config.toml
n_layer = 8
d_model = 320
n_head = 2
n_kv_head = 2
head_dim = 64
d_mlp = 1280
vocab_size = 3808
activation = "gelu"
norm = "layernorm"
norm_place = "pre"
norm_eps = 1e-06
positions = "learned"
qk_norm = false
attn_scale = 0.125
bias = "none"
tie_embeddings = true
parallel_block = true
init = "normal"
init_std_qkv = 0.0368
init_std_o = 0.0145
init_std_up = 0.0368
init_std_down = 0.0046
init_out_by_depth = true
optimizer = "muon_variant"
lr = 0.00822
lr_mult_o = 1.63
beta1 = 0.93
lr_head = 0.005
grad_clip = 2.0
warmup_steps = 200
schedule = "wsd"
decay_fraction = 0.803
decay_shape = "linear"
final_lr_fraction = 0.02
batch_tokens = 16384
seq_len = 256
doc_mask = false
train_tokens = 182100000
steps = 11115
dataset = "wikipedia_en"
Each number is 128 + 24 x the weight over its row's rms, rounded and kept within 0 to 255. Layers, rows and columns count from 0. The size above them is the row's rms in percent of the matrix's.

# layer 4 MLP down (transposed), 1280x320, rms 0.0661, rows 595-619, columns 128-191
size [101 104 104 101 104  97 105 102 101 105 103  99 117 107 102 105  97 100  97 101 108 104  98 105 103]
[[114 155 128 120 154 152 112 168 138 126 146 108 109 120 144 133 129 137 129 135 129 134 118 131 144 123 145 136 110 110 123 153 135 154 130 141 109 130 134 157 123 139  96 103 109 142 116 152 148 119 143 150 140 160 124 146 116 142 111 128 119  71 132 129]
 [124 148 146 119 156 128 128 134 102 124 138 142 159 117 115 144 163 150 159 101  67  96 122 131 141 155 177 113 115 136 129 133  80 129 171 147  84 125 121 132 169 129 137 131  80 106 138 125 150 137  76 174 136 132 119 162 111  94 168 138 117 110  82 104]
 [134  97 139  64 161 129 119 141 130 105  94 100 137 109 143 140 149 129 154 116 142 115 163 153 137 118 135 129 115 140 160 165 178 106 150 170 128 128 130 152 132  86  95 133 158 141  78 117 112 122 145 148 156 147 101 136 101  86 122 136 150  99 124 127]
 [174 122 101 127 145 128 109  98 141 116 140 146 117 111 146 163 112 144 119 132 134 157 135 123 105  94 136 147 116 138 117 157 129  75 108 148 132 123  73 168 147 127 136 132  92 130 160 111 123 154 143 108 129 117 131  91 156 128 125 126  98 155 156 144]
 [ 98 105 106 118 100 152 159 106  84 127 129 150 143 153 110 116  99 122 137  78 122 109 140 155 130 103 101 133 103 157 118 132 131 115 120 166 117 110 133 132 142  93 115 143 145 114 114 155 132 114 168 138 182 143 162 109  99 127 122 170 118 142 139 131]
 [161 179 119 138  91 140 129 126 124 150 130 111 146 141 130 200 160 129 162 117 127 153 100 136 132 141 125 118 151 111 147 160  93 131  88 160 117 115  90 113 123 139 137 137 153 115 139 108  74 144 128 151 116  97 157 128 126 127 136  90 138  92 164  92]
 [127 119 126 119 152  87 160  71 155 159 111 175 137 124 141 126 144 115 128 142 127 119 111 137 127 138 132 120 126 115 122 111 146 148 124 125 154 143 155 103 154  92 148 139 139 119 136  40 128 163 133 119 105 117  97 112 134  73 142  92 128  89 137 105]
 [125 140 101 158 107 142 143 134 132 114 151 128 107 173 110 113 137 139 171 138  87 116 130 183  95 108 101 152 127 153  95  93 135  98 106 136 150 110 100 105 117 142 142  95 124 131 166 146 106 151 153 128 117 166  93 145 130 140 143 140 141 118 111 168]
 [128 116 104 109 136 125 116 109 143 165 115 132 146  85 150 122 125 112 132 134 147 131 151 147 141 146 143 100 130 105 121 128 164 106 112 155 117 155 152 122 112 145 174 161 135 110 139 140 114 115 131 113 145 131 131 171 130 116 122  75 141 142 161 129]
 [131 167 156 137 131 108 150  97 116 128 111 103 144 155 142 146  91 108 143 156 102 138 175  73 134 137 135  98 171  96 112 120  85 105 142 163 143 136  81 114 119 152 138 159 168 128 139 145 128 170 139 152 101 149 152 161 167 123 115 113 151 123 136 152]
 [125 115  80 125 128 169 101 140 142 101  92 133 154 129 114 121 152 110 148 149 145  91 136 124 152 129 164 140 133 148 135 127 194  95 181 135 141 138 121  91 121 158  78 114 138 101 100 171  92 100 168 109 125 140 133 155 144 144 119 138 128 114 133 132]
 [166 121 125 127 136 151  98 142 138 134 101  99 125 133 141 153 101 152 120 135 174 103 106 121 118 137 116 145 150 128 125 110 102 148 117 142 139 119 132 114 129 105 153 137 152 123  71 123 112 100 152 113 120 135 139 152 117 191  96 155 125 123 137 134]
 [105 131  72 125 145 128 152  99 142 139 104 127 170 128 134 141 118  72 117 127 140 191  94 134 125 159 149 177 139 111 135 146 132 148  86 165  73 150 108 119 126 140 138 133 153  83 132 132 135 177 104 117 158 150 103 120 138 114 127 108 146  91 118 121]
 [105 127 103 157 144 128 167 120 126 119  80 114 110  81 164 128 148 114 145 137 140 156 161 116 148 117 158 129 146 141 116 137  79  99 125 127 120 103 123 130 157  96 162 149 133 101 131  97  88 146  94 145 128 125 169 135  85 151 128 130 154 119 161 128]
 [144 146 124  72 129 118 147 122 140 111 127 121 136 102 136  83 123 154 132 106 163  82  97 116 197 126  94 126 116 135 121 152 143  97 109 131 130 123 130 160  93 124 127 130 119 115 183 108 163 187 120 142 103 124  87 125  83 111 154 182 144  96 160 160]
 [116 126  76 143 122 166 145 121 134 118 116 108 116 118 137 118  89 168 105 135 111 112 136 121 138 169 129  90 126  97 137 148 159 144 150 125 130 159 147  94 134 118 154 142  92 111 144 135 135  75 114 145  92 134 114 148 115 131 177 104 122 146  76 119]
 [ 98 170 148 100 121 117 123 173 147 139 149  93 147 122 139 112  89 102 122 142 129 103 118 112 124  90 101 138 130  85 131 147 124 112 125 150 103 124 136 101 124 123 103 126 119  83 173 138 124  95 125 105 108 131 127 126 133  97 106 119 137 156 122 137]
 [121 150 130 160 141  92 107 128  89 107 168 153 130 106 145 139 199  91  84 195 114  76  93 107 126  97 113 150 105 101  85 158 121 146  97 142 122 112 138 140 151 133 147 166 150 144 148 159  98 138 130  96 114 119 138 155 160 107  92 145 181  78 115 154]
 [113 120 108 142 113 105 139  86  94 135 194 157 170 143 110 142 149 155 114 160 115 143 151 129 143 145 112 130 191  85 116 111 140 152 160  97 166 120 148 123  97 129 168  99 128 111 143 115 119 112 112 141 149  92  88 115 126 132 143 122 161 138 117 111]
 [121 108 151 148  92 166 117 142 101  99  90 147 137 114 169 115 190 140 183 114 134 152  84 113  95  93 138 149 129 100 111 162 116 162 144 148 148 131 130 131 128 147 141 119 100 110 141 109 116  93 129 101 118 114 138 129 172 134 156 150 104 179 135 137]
 [131 158 126 128 112 126 111 131 127 104 160 103 136 107 121 162 144 141 154 136  86 105 135 145 126 136 164 142 135 118 144 117  92 128 109 116 162 117 109 179 103 159 124 154 135 149 125 107  99  62 131 115 125 185 181 115 117 118 163 130 127  92 153 119]
 [109 102 101 131 117 139 113 139 127 161 101 117 114 156 147 164  68 113  96 131 122 110 173 179 105 128 152 141 139 101 121 139 105 144 119 119 128 108 123 132 186 149 106 143 126 125 139 153 156 107 132 151 108 124 135 114 203 163 124 119 136 156 157 134]
 [158 144 117  98 149 117 122 148 174 161 110 144 135 140  69 137 153 127 115 135 121  99  55 153 143 138 107 131 148 150 171 179 144 171  97 120 101 102 135 102 161 148 137 110 105 100 137 135 147 114  93 117 141 168 145 109 138 167 139 135 145 113 136 144]
 [151 144 101 136 139 125 104 124  87 137  96 122 147 122 116 131 168 108  96 114 159 112 119 132  96 128 123 139 102 144 129  88 132 122 118 109  99 101 173 161 152 136 175 169 134 161 123  91 111 135 150 148 114 116 163 153 179 189 117 117 122 119 121 106]
 [140 146 117 114 121 104 129 156  81 127 144 143 122 125 163  78 145 154 136 104 134  84 157 172 164 123 132 113 112 137 101  74 140 129 143  86 172 140 148 158  96 147 174 160 119 132 119  79 111 137 138 177 150  98 144 124 150 168 118 127 121 118 116 115]]
# layer 4 MLP up, 1280x320, rms 0.134, rows 596-619, columns 128-191
size [103  99  97 107  96  98  97 104 100  98 105 115  99 105  97  89  95  99 100  98  95 103 105  96]
[[102 117 121 106 136  91 110 101 129 116 115 107 175 143 115 104 121 140 139  94 161 126 157 131 121 130 133 146 115 127 160 154 116 114 118  81 160 194  87 100 138 126 155 118 159 112 110 106 104 122 107 157 134 110  83 163 175 115 115 100  91 129 135 112]
 [116 116 120 128 117 121 132 151 148 136  88  86 137 129  83 148 163 139 125 138 136 174  86 151 133 100 129 120 167 114 165  86  94 111 132 111 115 106 122 110 136 141  73  76 151 106 162  93 107 126 150 123 169 168 156 130 112  77 132 133 137 148 130 119]
 [144 149 130 118 100 186  89 107 153 126 111 154 110 121 126 121 117 131 137  87 146 123 119 112 134 123 130 100 101 116 116 160 119 133 123  82 121 102 125 116 161 166 133 109 103 133 105 180 137 146 147 123  96  94 155 133 131  99 107 128 111 143  97 112]
 [172 107 151  61 125  85 157 140 144 108 126 130 146 107 120 119 127 128  86 148 161 162 122 146 118  88 145 147 106 123 168 121 175 123 172 118 132 133 160 130 141 142 135 153 114 133 108 131 101 124 149 143 104 134 121 121 134 109 136 121 124 111 153 134]
 [117 150 136 146 152 205  85 125 135 130 142 118  95 110  64 130  93 145 169 115  96 117  91 130 106 125 156 156 133 114 129  76 170 119 125 122 147 144  90  84 156 112 167 151 131  79 149 133 160 122 129 105 113 102 108 143 171 130 168 135 150 166 147 128]
 [157 187 186  95  90 134  87 119 120 129 137  96 163 107 159  86 165 146 148 153 151 110 116 147  85  91 108 120 100 101 107 123 146 119 126 133 113 144 102 125  81 154 125 138 135 140 139 139 160 123  78 115 188  99 122 110  50 127 127 119 129 159 194 125]
 [ 66 100 140 143 163 155 101  92 127 133 129  83 166 124 141 142 119 129  99 110 118 143 123 105 138 102 169 155 127 112 130 110 138 176 108 121 113 111 130 151  97 159 117  95 113 127 105 109 112 152 132 141 118 101 153  60 140 110 197 135 132 162 133 101]
 [123 136 157 132 146 165 152 131 123 141 141 156 147 133 174  96 137  84 138 143 112  97 133  58 157 158  95 124 117 140 159 166 130 168 150 116 117 131  90 194 113 126 118 155 134 162 139 149 125 116 104 138 131 104 121 159 125 121 107 159 122 144 132 154]
 [130 131 107 126 134 115 123 167 150 157 139 145  86 116 110 111 158 117 113 125 117 121 122  74 111 132 134 166 145 178 147 148 125  99 161 123 137 120 102 101 135 146 132 142 125 111 126 106  93 105 140 118 121 178 152 103 156 118 116 154 113 136 123 131]
 [157 126 126 130 116 113 140 155 166 138 136 112 168 168 146  81  80 146 115 121 149 136 149 118 122 119 177 135 160 103 159 106 161 151 115 102 114 166 125 127 140 131 143 150 122 123 151 138 186 135 120 115 141 103 148 131 129 135 139 116 126 158 167 117]
 [172 128 158 165 103 134 117  83 123 126 144  96 115 106 118 103 159 149 120 139  85 128 131  92 117 191 149 140 124 139 163  96 146 117 175 150 160 112 138 130 142 122 146 127 148 121 164 112 177 150 116 122 174 159  75  78 144 146 148 135 145 149 158 141]
 [ 96 151 154 142 126 149 132 110 103 147 118 167 130 114 157 116 119 131 123 145 108 139  84 137 178 130 132 169 129  69 174 116 108 139 119 118 116 124 157 116 101 121 100 139 104  65 104 113 165 144  74 126 120  94 159 125 105  81 108 158 114 158 123 129]
 [159 135 125  81 136 159  74  97 133 123 135 151 116 141 109 149 110 114 144 154 124 163 120  89 135 125 153 111 108 114 103  81 137 131 157 115 115 134 139 147  74 111 165 163 134 114 121 161 123 138 104 154 109 120 109 145 124 117 124 147 112 169 148 113]
 [125 145 114  98 134 127 102  92 125 123 116  89 119 101 116 153 123 153 105  92 114 171 157 167 129 112 117 111 133 120 118  71 127 147 109 120 141 141 140 129 182 132 144 116 139 117 129 109 136 145 113 116 147 134 108 138  94 120 124 163 155 121 152 116]
 [184 131 166 133 142 134  71 159 129 181 109 117  86 149  60 108 111 130 147 121 129 104 139 111 146 150 115 116 147 149 125 134 155 106 149 122 156 114 119  79 139 127 109 142 136 115 131 114 137 121 112  53 144 103 107 184 115 113 126 128 103  90 149 145]
 [141 117 133 109  97 132 131  96 127 140 166 151 165 122 130 117 166 160 133 106 116 153 128 105 120 110 115 106 126 104 134 106 132 168 149 116 160 127 153 124 116 199 120 107 168 185 105  98 126 107 101 166 167 128 173 116  86 125 160 106 153 159 114 113]
 [164 135 111 105 163 121 142 120 145 137 101 104 129 133 114 149 143 108 131 124 101 109 134 111 122 101  95 115 125 127 162 180 129 141 102 103 164 151 125  98 135 147 120 102 126 133  90  71 112 117 126 129 165 102 105 123 148 156 137 160 136 121  91  83]
 [116  97 119 147 137 154 130 164 115 172 151  89 121 159 134 140 123 103 127 109 122 123 104  79 150 125 117 162 155 151  58 114 137  89 121 167 111 129 145 147 109 124 115 121 124 133 118 102 139 111 155 160 151  84 142 145 109 160 121 157  80 126 123  93]
 [162 118 112 165 147 130 154 133 103 144 114 135 105 112 131 125 142 126 111 167 105 121 132 128 110 140 133 158 120 118 105 119 138  92 138 133 151 109  94 159 136 139 120 127 148 109 133 168 122 164 175 140 137 153  87 142 115 113 103 138  93 152 146 126]
 [126 152 152 113 138  78 161 123 132 121 155 122 160 137 122 173 140 114 132 116 107 100 101 141 114 139  89 146 108 125 153 172 114 134 134 117 107 167 122 127 147 126  91 120 151 133 123 135 124 126 103 143 136 130 135 107 130 131 138 148 165 130 125 122]
 [141  81 146 101 136 128 130 104 142  97 135 134 169  71 115  98  76 141 161  97 187 144 137  72  86 116 129 125 159  55 119  98  90 159 128 137 130 111 131 112  94 148 101 121 122 141 144  90 120 108 131 153 121 130 118 139 141 112  86 118  95 185 116 145]
 [153 134 108 143 142 179 118 147 118  95 120 120 111 102 135 117  84 139 146 150  72 145 193 178 111 120 162 134 105  94  97 131  86 137 138 146 165 138 114 126 138 112 112 140 140 160 137  82 155 147 147 143 101  95 115 121 117 100 152 162  97  91 141 130]
 [119 142 175 135 116 129 127 124 115 126 112 134  96  97 112 171 133 172 119 136 114 154 118 128 164 156 180  85 123 101 155 138 148 170 175 114 182 132 126  87 151 120 113 118  76 174 142 154 125 154 128 158 105 167  96 151 110  78 101 152 118 127  98 143]
 [142 141 111 125 149 124 105 146 129 115 141 147 120 128 123 127 118 129 123 181 129  90 173 156  83 102 111 162 138 151 114  78 167 133 140 112 103 146 133 121 139 102 132 101 201 163 128 150 195 124 118 141 125 124 111 116 122 163  98 119 153  92 135 145]]